config.yaml
hidden_act: "gelu"
norm_eps: 1e-06
attn_scale: 0.125
tie_word_embeddings: true
Each number is 128 + 24 x the weight over its row's rms, rounded and kept within 0 to 255. Layers, rows and columns count from 0. Numbers have three digits each. The size before them is the row's rms in percent of the matrix's.

# v: layer 2 attention value, 128x160, rms 0.117, rows 20-127, columns 96-127
# o: layer 2 attention output (transposed), 128x160, rms 0.108, rows 20-127, columns 96-127
# q: layer 2 attention query, 128x160, rms 0.0918, rows 64-127, columns 96-127
# k: layer 2 attention key, 128x160, rms 0.0785, rows 64-127, columns 96-127
# up: layer 2 MLP up, 640x160, rms 0.142, rows 0-7, columns 96-127
# down: layer 2 MLP down (transposed), 640x160, rms 0.0654, rows 0-7, columns 96-127
v20 083:148132100139076109151138112157135119121158149144084103110128113136128163131192146120087133110114
o20 092:107171132141152150094120147090143133122114130149130158084106194152133102110099166147100110109141
v21 091:124082103122145159121124085102145118117133154075128099106122148149138128105093106130134133100127
o21 100:139164168147142099111117117096142142125141157108132141165112174082114115140103156097116122160156
v22 087:106133110142159113117146105155139096141124169165114080128126108110163138118169170139141103103131
o22 094:123115141104112117139111146155146174125078070092075136135155138143094159099133128142108134153149
v23 099:139110109106154077121126137086137158105136155135143120113130106095131151094118155124119187109162
o23 106:070153142110135145122139135117134126140107119074142173129108117155153116209127106141142144143129
v24 098:172161153141108145102096069123126133136089111079114158125124137143142089097135106138131120123161
o24 103:182120084078152123162153086132139108132148143133129148141158117128115135149125134109096137107136
v25 092:066149089132088140136099078121220166115117138096170108131116105110140084123145135124143104142136
o25 099:158109160085163124146135144196130098113097132129134127145125141162118175143142131147132154103128
v26 084:122130111163127150112127090090155133159098103107147112090152104095110100103094158155148105163081
o26 088:141081144091123092130138136164140141157156149108133133116129104190162172141164088132141144099117
v27 093:185118141126145161071114138158095114140114124152171150133124152100117091140116141150130109106159
o27 098:153091144176088114150165105139138130110126138112097121121142130140126158096153130144104186134117
v28 093:122144169104108135111091148163090147091154119150094129153108138123130058130136085104120137080160
o28 097:136158186139082144167089119129115135135098173126142106140111135099095182130139119141157104179110
v29 083:141091110135155151110131160109147096136140118139118111135149126141111161105179120131152144130117
o29 089:100132161114141119077177124114153142104146122079106167116130145136146076126091168127101121178144
v30 099:127134119151148116135121133152131125164122123193108145144123163151130134138110133105142130155155
o30 106:112130138148162131144161128090104178080120129146122106090124099105128109115150125135156093129067
v31 093:121143108139152175119126115104094125139092113122101132133127151163101164158110123135130135125145
o31 103:116149112075139115141157073137144144113179117134153119108138069106137089094117136137137121120118
v32 091:141121136129141139175146112140087154138155117132129145135126093096129135119119117148107138132149
o32 099:087157134089102129123133144143199112129107169097128100133138110145077140136151105120114113153100
v33 090:173124115089088122153164112128126130123155131157059165130130124136132122112170124117138117105182
o33 100:162159170133114162149114152107131162091112144122107141100127155135100158122111142150138112148099
v34 095:153158139151109145102136100146131105103122106153120139144117162138120156136149124099160111069164
o34 098:121128119175156097137144151096135127095125136161117177126155150094126118076113147127103135135117
v35 087:149151174104099126133161140145063109121127123099125168107123114112086133129132149143162094132138
o35 088:110118102154067110147118110136134110139114062152122139119156162126113166150123142114123156122111
v36 082:139156147133119142129126131101125125119129140112150099119113084145155129107156076121102146165088
o36 087:112146084124175161121139196136144111108127127137100141113100120138096088115106141091124148149133
v37 102:176163077127112072157120108109106146117115179088074105137103083124119126099119158109151154113129
o37 107:119189108093143141093160114170124116114133073131179148147132146134157150141098110166154135131126
v38 089:136171149117103152097121127137122166167103114115163126148126098095125087164115112161145105148145
o38 092:128111143157126085148175116121132111129132150120106071100143112115122155163136131132107178134155
v39 084:150151132114189154103100130122126092130114107158103092140135136105122121135140152121134162133148
o39 093:129142143148135127128129107121142145119128106080100111124107165156118059177113147124130098153158
v40 094:097125135125131132106137137133119124118115130099120101111126146136109124137152137120139135169089
o40 102:196126098109115110121153135122125127137135159126156157132108156124106105126113149138105113070111
v41 084:147118132137092104141166148106121145144157146134134082082129185134109113142095138122101181147157
o41 093:077155140133123119084144118129127120135155153128148124142120123096171097116143132099137094101110
v42 081:084115111195112126117151124131119150136120132116152076127105157117106128130114136129115159138105
o42 087:089147135096108117085126156146129069173139154111138128150123126119165088088097128108124126181116
v43 092:080110127084085098151137137153139145106128130130163142101093137179172138129123090148107145121151
o43 091:096118109127147167118120153139145091117112148102134156121174117097070104095118158144135128104111
v44 101:117119139132110105130082130127135117117130159114190133098116128107152119129113098155129116150049
o44 107:139090127152099164141150157145163129139089132138112113138141134142111102140128128133125147074140
v45 092:135167136117131100124161113141107100107116118097101140144089106108131162139093108136169102086146
o45 097:163139110112114115145121094150136107147115091152133129157203123102092114152097122137124128142082
v46 092:122174123118116100133076147101171138178119145129149139152138116130131169112152104123094147148099
o46 093:117145117153150128100167136106112117112111093119120103119105139142155083190130133120096102081164
v47 093:148133150123130126157151175151101141088114122110115118146141144130131123147148068123158116140099
o47 101:148112102100143142107140094109143173154108139119116127082134081107107167135092136118159147143131
v48 078:122145127142066109129137183125112134092136126140179123145132110104149148098127165164077118120141
o48 081:081095120132146094112137094127106112140131123115172126120158144122149100131178161171143155087153
v49 084:108136123148109148164156132091146113107170140134140154127132141112115139134171153136115126095127
o49 089:096114125088126082107166126118157054141124156129136171119177161138125075113141191119158141098166
v50 084:135091114137123110150149141119107075084167098133083118124123132106152139144142123128117124126130
o50 091:122119095071125123059096101106139133146135123125151142134174138137093110124109126172149112122152
v51 090:097133142123129150162155117066128122175081129111131117125132129116145091081170130114117092144117
o51 097:149096083095141091113146121130126114117130107109109100137139159162123120144136152077100149154144
v52 089:166143179163120161148117135110145110135122133105075145141131134147097106088163113132152097124096
o52 093:140145124131162098118164096126124096111148087126113150096147154100141133133136145096140152143120
v53 092:160135136137141141104103159105117095164087149113149104066117139141147150145121168161164155130120
o53 096:107137139133131170121146137150150133123156117127119146126110111143196089142150128097116116103154
v54 088:111094107142114119124154116115130163125167137129085130139121120131119126135142106115150177123075
o54 093:086152126076149128109136136160177137134105104204143114157137132105095118108101177158112093178132
v55 100:123126120161182148097126112147094140164130129149112120136111095138110129127153156129125120101110
o55 105:125126129117131113170162152122139124081142134127117122093152163155096106099119119141106117148155
v56 095:084110103094110156175166171089131150109097137154094154120121155119115122151120148130132112056127
o56 099:147092166121130150119130119153100100124110100128111109144136129153119146106130129155134116149126
v57 083:091180113089063138152112104148113128161116121082164149139133106113115115140189107134112113137140
o57 085:142107133140132157110119161094175124127129145142127134109130175080128118146086160100135120163095
v58 076:132115145137109102128126096149129102118110142065116105110125110137127061086160132098161091174128
o58 080:192123133068131125139085158132151131120130133125141169137135128095131192139100157122099120156131
v59 085:121129114130154143100151172113108148126150144147131118133161097100102149086153120113111143145148
o59 091:083164113109124118118156095113110126121106109084148111090092118166117137189137109103133140150134
v60 090:168118106142160124098115082103104118156124116096081132101122159107133146130147144125118155074127
o60 094:160139141093088171122115135139148177129124111131131102134142196114125096174115122126111102191125
v61 090:165136155145118124105093118177088158135129132117128081133126089100130097117154123133124110153134
o61 091:107168148105134149120128138074122161108130169081127114110120146153134168165117101138106162138151
v62 090:132146166092130105124117123133126148142126108137109123109163128129156166106101090108115173151123
o62 097:105171084107094159117140147119163179138081174093128102117106130150083112186138123049140085105102
v63 096:144108162127126175130093083125117153113124139123135157126117158143156114130124105117085141103185
o63 104:117173135133127136165147135137147122110170151145115143128085133080117106109124112086130131144094
q64 067:191119148108132124113141127107104134081134125142150111147091154163124148121113097141116129068120
k64 070:110115097145114115136136096180140113194126121083169143128119142100120096122142185143087109162102
q65 081:132126102137102159131106153077144169144157109120125114133110153146156135122168098122145097121121
k65 078:109155102118160146159148144134141139102165092150115144124109131134121131111137151148160145084131
q66 082:132090110099137125146137126135141124142136108076119134106121134080088113148149151128151183134126
k66 078:143134126118123115156111133127076160128107144177129112159210094181180142102138149099124112140147
q67 076:152101067129161132112170106169124184179108173123141153141112135134121132128119146099141121131122
k67 081:132115165142127125162102096038129102125153118127127112131134109127144124121125114109141122116111
q68 071:081158133112115096143160109135122108131162111126104072120154123108114180164184158117132127209076
k68 071:185120146125172108097140144124114173138110121123112188126121145144158117097138120149140136086154
q69 077:089138123111096147107109117094141149124095138146097141134135175146112140136147168092125077202136
k69 070:140113133131111078129077114149148131109142125125164121101117088112127133140076154129169156045135
q70 074:135136133160127163100161127127127190142172127189134124134127116141138079105134114120120080113109
k70 074:102127155121125125152126153156129096107128115115117112108086127083086160135102105141108147165126
q71 084:134167144152064144113098083127093138111147108112150133115123130126131107118139127149127098098150
k71 088:111091135114139138136103139121179137110121134109107124134090173068115134126139120114118141162109
q72 087:088167187139086098112100134111127138092153148127102138130146137163126129158126118105151109104093
k72 092:114113117112139153092155135160150102146108102124155119104085146081119125152140135142138116086156
q73 084:149136104113105116106080140146094091098104145118137135108182159110153126160133145100142149108121
k73 087:137104174106133124102138136152163124164108128141122123102119122125124134161120128103092089129098
q74 075:128173170115098094131156135154172106174067095144159131142162119112134136124096165102115147180139
k74 077:166131116120121111123101126123088192101118156087122083125157114181155130143125158092166096077132
q75 070:156120169148131145110133132157142124125111158082096167163094118124162106121135134158131128101170
k75 077:140113122095131126129107138130148135139143127145114144125176121098147124111131127141152128168085
q76 085:127172116155112173167104117106118121096153112120112153139121161112105110140155128147107074134168
k76 090:125094140084162125128193127147169150159152091107146151139094144051155141076132127128126162151124
q77 080:135121138085143089165149166128143159122113094118114128135158107093109147107145160123117184156128
k77 083:183118107119100117123122124152083128177156168124150102106164122170154126160085123077112100136124
q78 071:122134081107180172148125062131157099116096141187087093126099116081136096117148119146105133091113
k78 081:119104150136134151156178134058114156136149109099162133162146145127135141090155135132131143165109
q79 073:091168164175157159109133146110112094146132148150139133118167146121124128121082103124130088141112
k79 081:100111112103156109124153121174177166112147127133129135147106118093094145113138119150112160132134
q80 079:091114089116133191097142097125132127146109140127139130084139122097119110115158135089109151145110
k80 083:129135130102133107133153163087094162149163102139155085158149139160139151129117130130111117102109
q81 073:141144163146082152087124084105134125137100123156117145126109113140124141131117122114150150117098
k81 073:113113079110091062156141173137124130116141149140150124132103168105114120114114134117095108153168
q82 077:080114103149140183105161133106114108095130111145127112128094161162121117095104141151151150059093
k82 086:130117144138130134130181125141173098099103107131148142152120113099136152137135124146120126175124
q83 075:151071162117113118171162092148140100157118105142122156094120112097104152151133113139147130195145
k83 080:129141099119136122145122167127120169096162159077078123108116148150120134142114151128131143125142
q84 066:111126110122090159127125164147139139172145172115122102109146069166168100126135101150163112125084
k84 072:110128140159144127102141124174125135066129110142089158128133139099095153134139132108133152098121
q85 077:161137138182119127155177139146140107141119118153150126149097122145123152131148126128139162107127
k85 077:114116159085139125123115133148112129100071106107132123104137145147162124122153113152134122133119
q86 070:137115124087147100149150103087115113124111170183103120123121129103160146119157155105155121101141
k86 077:124133158138134130140138129107146132137100108122162135126141124119131146126148106179133133159122
q87 065:151104108159085130165141184168116146150136149101094138097140155141131132156112121118169150131126
k87 066:171125179133155119142128163107116113073105133150103113111118131115138136122148163083124101130126
q88 076:156124116138106136120120146105110141082131132152167103108178135123130119122082122132143146106107
k88 074:113070173142134126112092109187111113164105122111107138117117123132119126157155128141118113146131
q89 071:124108148118135112139126100097129097107150126124101160150129152147140107129092116133144115132184
k89 065:162147117164137127129161110117149125146106110107155155121083119103140142139148109185123099161105
q90 080:118139070122157139109134110152119160150113121135122133119144099132150126101136088113112116123117
k90 083:137142164135111116139121141087107109092121162151113157156155126143068125161095135111100135118109
q91 074:097158116160149165118123134164115116097156143141137151124111099139119093149184121141136091160093
k91 075:116143118094116130144101152112166135085076109129111145169135117113109156156118111132149130110128
q92 066:157110110130130075109126133138132068193116140126150133135123147086140120166151127086118171142108
k92 072:145158147130107084108089137149099158117102138128156113134170117171158140132167138135143144107129
q93 075:156121152153135090154123140136129090120106104099140095129182142118121162131093114164132162103168
k93 078:121125103119123166138102161111143129126112188118121161127127113186145128161144161109121131112127
q94 076:115075090101164156144136098073125116097127161075093155149112137149096132099135147126147138122151
k94 075:130126110163115162117123112101138113146153127199151106150118134115144130110150124145165119115102
q95 086:155143163097131072141123111120108107144104129131133087132165143117109161133059156127099132124100
k95 085:150137113126082120122130150151146162096126150127166143066112123165155127140134131105138094166110
q96 086:150087112134137127119126122156153169149150135115133152120111104120119108116154135156121123155140
k96 098:110129135110121147153068108121100099157151097125117132165143119136142132099122122128162141131113
q97 071:119094114093141100101125128186135124110172141117157127141147160113112105107147145128108120122189
k97 078:130171084106135144140115111072127148164150163081107147097109100142124153107106124119103125124119
q98 074:114138140145161113125134141112163146163118144122088106104139129098153108128142106103198137140119
k98 082:096178122123118135117121124099092180104169138133162114151144119135139087108129139107081113094143
q99 081:134118117102163118186100155073161144165103104099125138133125085121138159112112154170104161112126
k99 079:127122112122083112126115104114074086103158136128123108129153160173138119106143139106136175159137
q100 065:093117154099100130134151155107136154091167154153185086164143132138104171145166141100133126087120
k100 067:100121110110138122164131142093126122154166087107114152080074125127143089087136133141083143134175
q101 083:151117175085126132149164120083157114117160133123135128162084145155122157156143096121119092102123
k101 084:106128108132159132146148138132137126143129108134072146114126147081133081104167128180131144145128
q102 070:098122122151152147129131106074101110064149146144121121099123191133093115082116145164162097117131
k102 078:123151097171123141187109114168163164169155118162158120158091074111105128142144119124138143104163
q103 070:103130184112141111089111115152130114163150141123180134117144103134114115134100136099110168195165
k103 070:143142090141119071111151127120112145113121135119117105134146139161101156152116096120144125052118
q104 086:113202112119142124149113113146133136106157140146117123140106098112134131089121117139106079126105
k104 086:101082108130158140107108130108162129138161104096133140112081135091156138090146139158186157136173
q105 077:109153136121108139124134177150120136103146128127091131134165165142150111154162137131140133071097
k105 079:132072175148107157170103125090108105128090106139146075123084099125132111137105131127133107134106
q106 079:124109107128142138114129077149113060136120075129194108129104105115121123132156113171133127103144
k106 081:070087108118150123117153126142139193119137159102111144162164146150117126120157129106127109159157
q107 064:141104135148109115132123152142150123152139085106177136140121088129132129127140075145161151084134
k107 064:095128098106138120083155117132131119091113154124130141129141117095122130098139114126143142180107
q108 076:112105100121159153119149181117127110161083115133138137119098134113144137117125117157107161153139
k108 084:151123146125118095139113122118134137105182120131135141144176107141127108124111179102135157119162
q109 078:109154179116139147112130151116124155120116110071133152133122120140129137135105132126119126130153
k109 074:164098136110130115136108117146125109128147171116130123117098143103097099137111125130122137141109
q110 078:111067095077182115159152098165137151147157133126132132152113119126150136126155131139133160121158
k110 081:120132130130103090162139087074104081144138105119125125164154122146127127099111113143123142151130
q111 062:109145132113147098108123135166156156170056179102160123125132116102106158115096079101088136122161
k111 068:160093177166166134135123100071113127120189110113118106130125119165136145118146127141151143158142
q112 075:103120137082151129132130104175096137084137137096110148116132095135135127134158063177149104158110
k112 072:129166122164141147157141144100145135160123136105103109171120155113085102139122128143144115135097
q113 074:130101166115117120136130179123147120172111147149144130119159150174138140160147122128110162129119
k113 077:172124151135089138124104113172081153110117135116120113116140111162120124119105150104134128130112
q114 073:136120152100158123101132114123141132075096171130143134157149131110112105103113115141108102143102
k114 069:127191080131132135165167128087114139121126139133098082096127110126091136144117136155168139144113
q115 079:134125107132101090092121106176125098103117150113122144139148134141125119181095143091115093110156
k115 088:126136150137118112111096130090172102138141130101087135108112121107097134139133107113139099121113
q116 073:107147122112093133166115134110146110161135106156148102148164120123131155129111136109124135157128
k116 076:139106135119169144114174087120114155136081140116125161111100132153147125144134125127139112101145
q117 069:101076106137119149112137143151162139135139098153135135161118121119116123142098082144081105129089
k117 072:092098139107157104146117116113101129109157131090113128122131125110099130095146123121182201137160
q118 089:161119095118130120121139150157160076174115123169110147146130119107172121135135132132103182184145
k118 093:132124121074100108149120128152076168141141151101124128094166162198126143109140134117138102135122
q119 082:128071153120138110134147162127122119125093121113102128142118133148132115146125158138105191146125
k119 089:125125162104086106128130121166096101154114155140142094137192125181156120139110115095124140109118
q120 069:103139125095130111183134125121119092174135132184128146111143100120140162101134107100124154143122
k120 067:165168174147101100131131108096127083069111161135138140133159119134100139129109145126104163133113
q121 072:120138165125102118090123138118088083116114140118118142136149143136117165168124130118117155136129
k121 079:113134124121110113161112121130151158141126144100112103145118129137066106113169132129104127121139
q122 088:127082126148093140102130073138138125190144107106170138120103130110120121150127121090175135116130
k122 077:123189088119164099143141147118105154110129138150117114136114178165144130069154130216113116128116
q123 078:087155116042132131131133121155147092134123163136134119134169104130100122145156135098127155126119
k123 079:195116146189118094148128139130122160141131146099144099137115121132132160114110123103106139100107
q124 062:114162130111107192093112123174103154131128179131155151140103125145131110131078141100109136076099
k124 064:121092152143112085168147126082145123124111086140116096114113121109128125121124135172117095115138
q125 066:139117135139156106134158121135136156112133117122125170118146146130112127119125152123166132117162
k125 063:126173103116111144164056096148131142129099141106141088145132124154167134118115088122141136134172
q126 081:096169131113152137115130124153137144122143125130155111131116096143114129127122156091152127090137
k126 093:165138116190146089073121152107150078082090110112114186147128144110151105157101122155106122120125
q127 084:147122125158143148080152133143121114185142128124167143100089101091121146118151152108119109175129
k127 083:159146123092132088135111108094108169134204116148114124155144152163128117080103117140138133111112
v64 113:106118143140158105122130124111137095130088130100164098113126086150119134171111085123127110104133
o64 104:143153133127122166114121138133083143106148128112131132154126099128159130087142127131131146157132
v65 123:163126119104139163099110143133139127084106104118144130149139139157135079117141127103141107064118
o65 114:135117173101142066143155095109121095151136150090128173153121128089124134159099153141140148176154
v66 127:150104083121110122094130110142139144154138109131114113146120102144135139096157159107142155125113
o66 121:114129147142115126146137132089139134157107098123099125106147143151106127166087158110127131132135
v67 101:085145153170121163131179136091127117127131173122098155132115108088154153120101161140107083134123
o67 098:129084141115091115144086092186134153115150068153149107120152143155110095165131129126155129123130
v68 095:137097142138143145114130115147102098101134137128097172121095117110141147102143133119144108109149
o68 089:124150176109112112124124090139135140129138083137128106155117146134089104147087139128119154168083
v69 103:132133064165145076125133115127173130099131117120123082139117083142099131156151136134150135150096
o69 095:110171151139079173130102157113109118147117145107119174145135146136152145149119115099148132143101
v70 114:151132133132136129143151140108118151179125176137149097145122110160107146128127141155151103145135
o70 112:093135121146127131150073126142125137098151106125123134132124110154140132078142149146146111143117
v71 106:153143105102161127093143151108134091092126120149124104145133055127142164156109156128155088110146
o71 107:139115152138100125164118143114149162114169133097145134126134163161128127143138132116107173108147
v72 092:136117110069130105169126143151104106115160113086120093143137166132138124148159115114120163124073
o72 086:150138112121079167109131125107145157162088132141146129128142116079142138119101113110134124145126
v73 117:132099105125132134086108099187114123096153144120109112127109139158128125115097163149124119154142
o73 110:120138177155128130127099164115158129146129150130109155164121123127152138097116114172139159073110
v74 119:098158149097103131154158123109129125155141101093151170156130136137137114141126080141093159120116
o74 113:162131152146133113158123129083138120119145153143156078133099114099151107090137156130119101092104
v75 113:142131134137104133156151169119148135150140147178147156142134132102127124110115175132145155137112
o75 105:080085121152108117134157119144108113129106077105111091121166127150114131153105101099093105143137
v76 106:131110120189155115096083113148142077146090140103113112077144090145128138149171133123211101149110
o76 098:147155145148114141122133152102114148108176143138082146144113157108154134126103128140085118127142
v77 092:143097101130119102149093086104121178129131141110114094137115128152122132084143154138157143166147
o77 083:104160104099177157140133139153153119146113125137133194119147131121117109126126141124152155106095
v78 110:127157155138129076113109130115146140129121127119099134150114123132100189106153087093127152099126
o78 109:151169138144121152117157118150128108133137099161138130119085167123144063164086176098159097153122
v79 116:128125103159087115154144095140177131143152135110111100127102152125109092137120135136143164128122
o79 111:082109110120138160082118179166142118115090115148104153138152116151151151118127105110110091130107
v80 103:089162162165127107122093110120127104148105131112137099093142113137138165091158108139122121157115
o80 105:166129125111174133109163151151143142148117147159122137120080138118129079199123142067111134112161
v81 111:099111122125138097125088108128144129093124142124135112102142153081139144139133161089124079132122
o81 109:142152140116096157125152141154115110111168106110097169140131156139150113120105114140110181102160
v82 122:139155086152113159150124109134166089086155139121114144163140115138105149104165111125096124109115
o82 116:097138157140161115100102127125120167120096102167128137115139138130142132132106129128150106131094
v83 100:138108146102143137163146142144135118086131127119130122102136168122096100154090167127140118171122
o83 100:088131125132137072106152137109125110166120159095096157153172106130171123090152082153106145097137
v84 110:107140128171139143091095113137138142110106163110123120139117073168151174113115127161129118140165
o84 106:099147148113146117142131115139141092130201125131132124129102146108111101138086150145154144110138
v85 104:134094124091131087138153138143113160124116160114112129174129180114150164155100082120092139099057
o85 106:118136134144081158176108123116100162136089095151108116098142097162140114103140162123160117123116
v86 100:124125118159128103146136085145174169133096151149142152106091123115162109140119110125149125142141
o86 098:134101108085119130128137144159109104129151123122121124144159151138075139122117161112127148113125
v87 105:145104127151093122190132108128174124149137126136146128152135127147138106129121117149128163154131
o87 101:113176134114166135106157131133123129095140143125136129122109098110139148104153127099123081141111
v88 133:134137114131152131148157125144155110140091141139111150132109078102140143133104148092165119186146
o88 128:126107148156103105142149140125118130123164116109110107140165160161120121109125131114100153099113
v89 134:121096100109107111146132135151132159112164167130145106144148137124143138112111104110092120102089
o89 125:084130130159141173112133135146140111114123094120112148116084161135144140129143139120147132150170
v90 117:122145119184129104110107117114128098139124100108148117141115112142132161138132116116151149153077
o90 120:150115121108098140105161146160129154141105074167168111125133148124141113107090169127124130087184
v91 127:139106093110147109076136067140144129116102155141118143108147161134079077146121126129112100139138
o91 124:114192134143112152155121133104140133120141113115133123115111079140138157100158122107133138137113
v92 080:129150149077105101143099100138130143138180109129198108119130156112128131091129141135090150140099
o92 071:118136125134139139095142167121158112153091138153154146141088134126154118148105120140131118091130
v93 105:097135126088128120117134088093107087151118108147159161116154140075185134115126116096132109097144
o93 104:173112141105140163159138141152122148120141108140118103144116124093094092113129147132088164133135
v94 100:154138158138135157130092164129087133120105164100113141153118116166143084147102147165166116125176
o94 100:117106098128118092149147091108119100137130130120091125126165102117105166145151111130126145137098
v95 115:117138151088155106132157126123129099118119103171123124124110138122118150158114120136097113135158
o95 112:159132090137138141119143099151102138150161116134125106142117098159163136050157122109145160123113
v96 094:149098149111165167113099148163083109174142125133135153134184118110198160125127130123133094140125
o96 089:121139106118105125169103099122137138093140125113118100106114149102067149169119148145109139159132
v97 107:113131138148107090128129113158097146174159156100145141142139131113120074143125136115114110096167
o97 097:128137112124123197128093123107125101090087098113092106141089138127107156125121134133099141148098
v98 112:166107127152134148103141103138131116135088123114117117131137103119087119101143132134158100084132
o98 112:134146137123121117162120114082113149102179113115160119098121111138137157156102111133126126200113
v99 091:150121084095088167131137185143114139117156117156087163152133103117115185105104130107127168130186
o99 089:099074115138122131131107118119102115078107107108146093122135161118081094150118068140105107127110
v100 117:143115102080166150123146135169151139082152113197116143131124135133159120143109110125082142128112
o100 113:101107144117134091129121088149131099189127171106151135162125136135096150121130130128169152107141
v101 097:123134108120136093107142110154102109108120104172122159112111118130139183155117139121093199149165
o101 093:151130132142154157110139166118129127133105169143114109172102138139118076079150118124108114074126
v102 095:167131133147119156145181150127134104134110104157139105135136127159095115106136108111142163121123
o102 091:125114139123140094079157131096110153132143131144174122106158113076174138060132152146142112131169
v103 099:117102115105127118104109096131143115131100082134135126066132149120076154151119093109122127109149
o103 095:141135143126138147124128157128114138143125130124103135138136125125149099129140131115104116134154
v104 108:129132110150172130054125124142135148089120137115117134140160120124094131115104143152132066142133
o104 102:112143153145078131174089114145104070145163131094144166124089168113159122166131140115168167130121
v105 093:154080117072102123171103097159152160132153135140142109125130152148138104115114119133110163140107
o105 086:073161125115163127128145141071143143126099148104143173112135112143123115120142110143120142082124
v106 106:144123172122149118120137083174127067104094131077104139115136167117128091101147132107107153118105
o106 097:168176115142112122102136106097147156133135122148143135145121068116157126161119103134150099156138
v107 102:107085133167107176157112151092151117141131115109149081121163093127113099103110157105182110147136
o107 103:154123107097158139116146115151103152114128089151138164099174103088159184134115117154124112172150
v108 094:155078098099120159152156110126168178095140121152113122146127151127151155120106126122094148119090
o108 088:101134163093144088156134147148115118163110111108138156140145119152133149094094158145164156099171
v109 084:113131137138110109145091124109121160125096115124132089135152152127169157106158098137118141167122
o109 087:125117058131153158134160141137091121147136124142125139079142096132131123088142147109144154097153
v110 122:143188125128164126162146142152176084096139116147149113117142095123113135148154142135119097140091
o110 110:156105107132127084110106132126112153175093145138095148152125151156159140156150125106149114140143
v111 110:110141115148114113122127105094138177130087130122125074150114162134115167122128155135145124128121
o111 109:175113136124133141169152187147111108116135127138115166112080140151161105129100105095108137133148
v112 111:168119122171127155170143160118144124120157149153085132164127109099142143131101178116161139127120
o112 105:077138140094107112093131104188131150116104082148136152128190159142105154166114107135114102143142
v113 129:122123137126139144100147141092081143127120139061114178147115094120134162131118102107163152111141
o113 122:130107151141059116141166132150119145122115082148131068144159158099126119117120144109122128124102
v114 121:138164138128123132108093136138111136094155099089122091116143141114111130067206145099130113150160
o114 118:152129084098153134112119130098136136121104134116159168150092158106108083146075121136118164099132
v115 113:114151139123148129089119134115108176137120136113137146149128155113145166108122117144109114128091
o115 110:117079098148082117187106115139101082114141095121140116111091155173121078191131142122132128110143
v116 093:145146089129120183103159133125125132147142130136092116129156117116120142148157109097121126089146
o116 091:090121159104100124111150157129115114119117149125138142099135177089097122093106142098133149170138
v117 108:129151121143144139112127157131145108137120105151208137138103115106114085140150143110119114106080
o117 102:139110158168100118101137070117099106135128088096137104139147135139131166143093125137096128160178
v118 110:135107125130151142121095078145170110134134152094106124117165118155172145136152091106150100123103
o118 108:116149154104126105130136181153153145130157127138077129146074145114135119119123180111116137128126
v119 110:138134139106128128115152111112117100157105125149112110121128110139165163150122150125138152116141
o119 096:105117117134119133149130154133156149127202142134144127123139171157094087094102128131114125114142
v120 104:074154146140113137091109124162144119166148073111139088130126135098123171123141106107117121143138
o120 095:161096140134132184146146141115123144116132136125127111104073134121118085101080121099105159118102
v121 121:112136121148112161132104129101170149106156102146144107146131102147094090106109169118116088119161
o121 123:141143157087196095103154079154099108144102109146134178136100134125153164170116107127123139156119
v122 109:144122148128154076133147153097107142116106153115087149168158130109146143133086141090162153150124
o122 105:135118082131093147174151138114089141122114091166131118126149116146154118115129134135134111107098
v123 124:136113113166129114119144098134142154143165154150134095146132141126148122147112179126086128131121
o123 118:073147116110176126122128127143144132129089133152095152133131100201133153088139124135140093109128
v124 101:067131126142128159159130111107113135131136109123134161147139140099194104148125120132106147103127
o124 094:164092134096152119160117113167117099138108182147112108140153107102064144127123118145119095151122
v125 109:146125121071132102141119135115110177177105150127110153152146126139107146093123077134118105146147
o125 106:095155115185173146146097102121108093111141124137112132083091130129156121130185152124147136136103
v126 101:097101127154122139131124162103126110125144118168133108143150119141156172140108182118108137191155
o126 093:075136125095155139118147102140135121137163163131129149122113100119096072154134104129131119131120
v127 126:159151170119149164092173153138091104167144107161161108138150139114118141125139150141091141093113
o127 115:102130135160074132135117124090130114127139140075161111093116130134141102134147150120146138149156
up0 090:126100120167130117085088121154119164126121140105105117131097125127156092156152120165104117132171
down0 091:157138157135104122137161136132100129115140124119088111106110132094133146114131147100140106143096
up1 099:149132119136139124173127101131151145125141124127148136091164096110130134111142101115091097120095
down1 106:103126111123137180145137173099159127155145131155167120150119135143094102169138157120135143115115
up2 119:121083154143145123120124160141090188093128143134135142135123170162164105113183109166143143147135
down2 123:162145145126189143127116089115114156146119107146153184131119145131160121139167116140140098156136
up3 105:169147143085133103100108120134131125139098117150118104157113103094080106139102144081079169082151
down3 102:143135149096135119104128057126086170176101158110119158150116150138107101151112140134091112109104
up4 094:116085123136125134154125089131088127107103086093112111164126167124127099188102147108124168142103
down4 105:154148112136109085102125110148117162105098045120118126116117133148093118145157136119080200124150
up5 102:177166179145134132120108102129121139137161156127121098151083101132132133102165169104138130085101
down5 107:135112164132103129148117108164160098140154132131125122136150135154121151156091144115137152178128
up6 112:084130146125084126141149137148122127150128148129137134131137150112116161128138160077141147099142
down6 105:157086126137155144115099134092159116142133138152116140164137164140165105114162105136125108134141
up7 093:088118152118165120154113097159137116127122135167067153122101087132147137117153121122178114147116
down7 096:161163142165112109143084162138145083135146125129150115107118071146095135135127129148131148097152